Weights of a small transformer language model.
Size: 10 heads of 32, 6.07M parameters.
Architecture: learned and rotary positions, no biases in attention or MLP, untied embeddings.
Training: a variant of Muon for these matrices, 135M tokens, 5933 steps.
Each number is 128 + 24 x the weight over its row's rms, rounded and kept within 0 to 255. Layers, rows and columns count from 0. Numbers have three digits each. The size before them is the row's rms in percent of the matrix's.

# layer 5 attention query, 320x160, rms 0.231, rows 153-159, columns 0-159
125:115125122134123154147140105163104204091136178148151122142110132169136115157155105137150151105106123148101112104141119117145128096138099136154127116112105133151161154142136146111139104103143155116122148147134171174038116102156126151172141123122100137099104105136104131156154151122141133122109148137145108159170129146108119093110165118119136134124093116137154140104120137097153106154141178141114122119117135100124132085144102143127123141077072092135129139101106151176080110109106121
113:163114113098080113118111122129149122118110140143116077137117167173117129138151145122128144113115148169177101115117108107101118123107157158137139132142058150102132136061109155131149155144142139133115126154093095136161098165085141114135174155142136101127145114136106113175101124093149088113104133129149145132124160105128149134136126146147110167140127164101177143100141071107139180113136143104141131091131127088107138136143092084114129164137114095097110128120150103102117121145115120
104:114122102165150118084154075114097114118158091159145142151121126133145172132092139133128130149162145066111177118109112130157137138150105146162113143147105118127123132108113122110090132070137142074085119103127148144117116108119149116100136121092093087127093147116153122162091160145129127162155153168136148136076109155107113151129156105129094140136134129146144140138113134127078130171101159128124145105148192091118104123123138082123118124115161159126130102138118135133101120174141137
113:092107091116112110117132100097155120146132136134156131118114131083099131119106130154113171142085136149113158141097083092135127132137157116190114154163140135144093099149118105098105188130108134147086126124107138111132140089122079146125132098143153161158175159120131107133107139140149090161142097107074123131127122061156161158109106103140134156120104129136114167137099119122125090132113133118130109104104130100129136138137104124144094128123123151156097129109081120126190105154136157
117:121085121107089104198138102120125141105151093158122120126121102147173137131132126203151122133130101091136146175086139117089140167148107152119139075135132138090104097102104162161092114109121131078130100132123134133140115081117118116089125129113139155114138145157138099158127134128091134089129128119120128141106103094119087129133118151143128149152178088088139121127122161138165121133126123123075142118101124093127152110130166166113136176148117090134120109111107145121125104148113129
124:165133135126104155160135135139130107148111112073130134114087134118138145118132143136129105145110159157089141138127146160134111147152125111135125118128143123110116143080126122125117132104098141140102168162146124123120117140084126148144112132112115144083158136074112105137129065141082167147111101148089086137164111098098125124132116099126091122112151113140152094113125113153127127127163144136139100103104201117125128160123110187130105141126163127130169063111112139082055109139112131
108:121156166119141136152130142143129127095130105160142147083122109155115104093112133127157098114097153101152110092142108145110122129126111116110131142130168147176097129109112142142139140119151153154109100137114124154106095151142105117112144138082120140096157154135122080122167105157122096079085130148152150135130139125107110156125164126161089121117114112086157167118118142104146126142143159099081164128169161101131107099043148109116139131134145148126147105159173134107118165142083158
# layer 5 attention key, 320x160, rms 0.236, rows 153-159, columns 0-159
114:156135091129108085133116137178140134125138147126142094120140125137112141121164106092169120157139166147150130145163125147137129107138150157117097117139109105151155093162119139120140127118122102119123062148129113154100073104157136124106143150137119087140140095110103141149143149079162107147085107119131089110126141108174114127158186125105179118166157143129112121153104161101148159096092127130081092131090119119095108113146147133135137137105136107115140157128072094134138109081127118
114:102081103105123110113148156101140138154147099138126175147151126165144069106099146138132155112089170146136172104137095104140154124110123098126152146168110138133098180145114154124159141145099068127123086117147124145133141129087137133142139138123151074131127127080130107147121125074145109115171164162128117089102105137117145168127169139154115140104101147142151131149150149129071127103090106117138141116125111121163140165125084098129110123150125144136090137135165134132124095134119113
115:116114144158116130111107117137124134123062127104161114098129094123140167078150129156130142150133137119122147179123136100102123166118138107099139120159075161118177121066152144155077128127083158116147083095144112125144163099124164134106139087119141140089142171095134135134092112130102120128120145172120154128143132119105151140125149099119096141161137148140139119101162170158157167135117118153118130172126138138124129163109125151145144156148155100109121165126139131137143081127084127
108:132112100159117160145148141120099088157156132123137124121083179117107131152180103109064141136107130159103123114143124098126107139098132127124137150142151085105125128113112098148138140124094119189153149127086129144093130138156125165130176102112139190145103171120127142143149157141114171162128146138114168131154137114203181106101125137131122127134127142136131121150151125179123107124101155151088139152147161134139126172164127158101121114127128141147150114106113115134132158146097127
123:166150150134142130144110163110123126113149153105094156163095110141142116101143083098093111121130086133110115172146122128119120133150100127082117102152131114102132100182166112158134171135119140078109114144094132106151109121111143179162169106085136148170155146131140108160099123164163147112107112159152141182130108127133142112143086147135135130131096115130102130149105142132138121148128096139071180151116133101114210100146133091111138137123142144107121129115133135139107139127132148
116:115132143099104120105133073126117124146131153106117161107099142170149120092141121136107106142148098140095115148094129134115100130110128117149113103114118102155139150112079118142078136066117114107087123153148083180085165139148128111125156125144123132097159120120101100174138138126156153135180103119118147141139106136114085146092128100129106108146171132160137164135152148145127128110136140167125131101157132166070126092126102110141114117159129164100170103163107126107093093137159140
113:121155099113121157136059111136134088104124103130135142112141118126163100092098153132160141154125108153098107107165136130136129143195127111099118101103187161160103138139089104169146144126130128126170108122169121116184105155157104120107176119132140118127158161128150097143178112149123131115132136140164138134099147135136173112123111185159146102133127136075164140133113152112133148147115127107142118147093155104142137110128117104153141132082178133132165121117128144165124138119137113
# layer 5 attention value, 320x160, rms 0.24, rows 128-129, columns 0-159
100:127194110121122114152141136130124152111130141115164171125083160074142126096127140136102115142079092137098177144113146141077128142123122137113156130141159154160154103102138092151120130126106106124098139076116135106119090157080065145145147095130111124165115106156115117116192169135106165115124113128088134124148113121156110139125113096106129083120125119146155108120104080124145124116112150126141094145138112109115132134098093106133134127108144130127127138113143138154129137047132115
115:123124165160160138120156115165113189122068093147122120140094143136127130157144121087068143139129108144132116135128144173135169142116160156156118149123147131101121117121143156140108103125106201116112134124146143153127096163134174154132163087092158163127114145155100105137096133131130145162131102130121134145136138166167093146103140134115128084125131116141133127098164129137110169126144116162151181107083140109099158151122125128142141113137136135106130130093129085141133097108067121
# layer 5 attention output (transposed), 320x160, rms 0.174, rows 128, columns 0-159
092:072124129112119123139147085123135162148151112097111148131151122102077136121168107150154109115100142134085125159170126114129082108085131108121180157076159109144120125122119106065100130083146108158147144129142136110112087098121152134128156169170132112090090149136112124137175113122125133114130102104131147128093148119157149152185142120106154126079141177119135132130164150107156111135132103136154138146125110140138107099104139134159095135132135089124127150139094085129125149150129150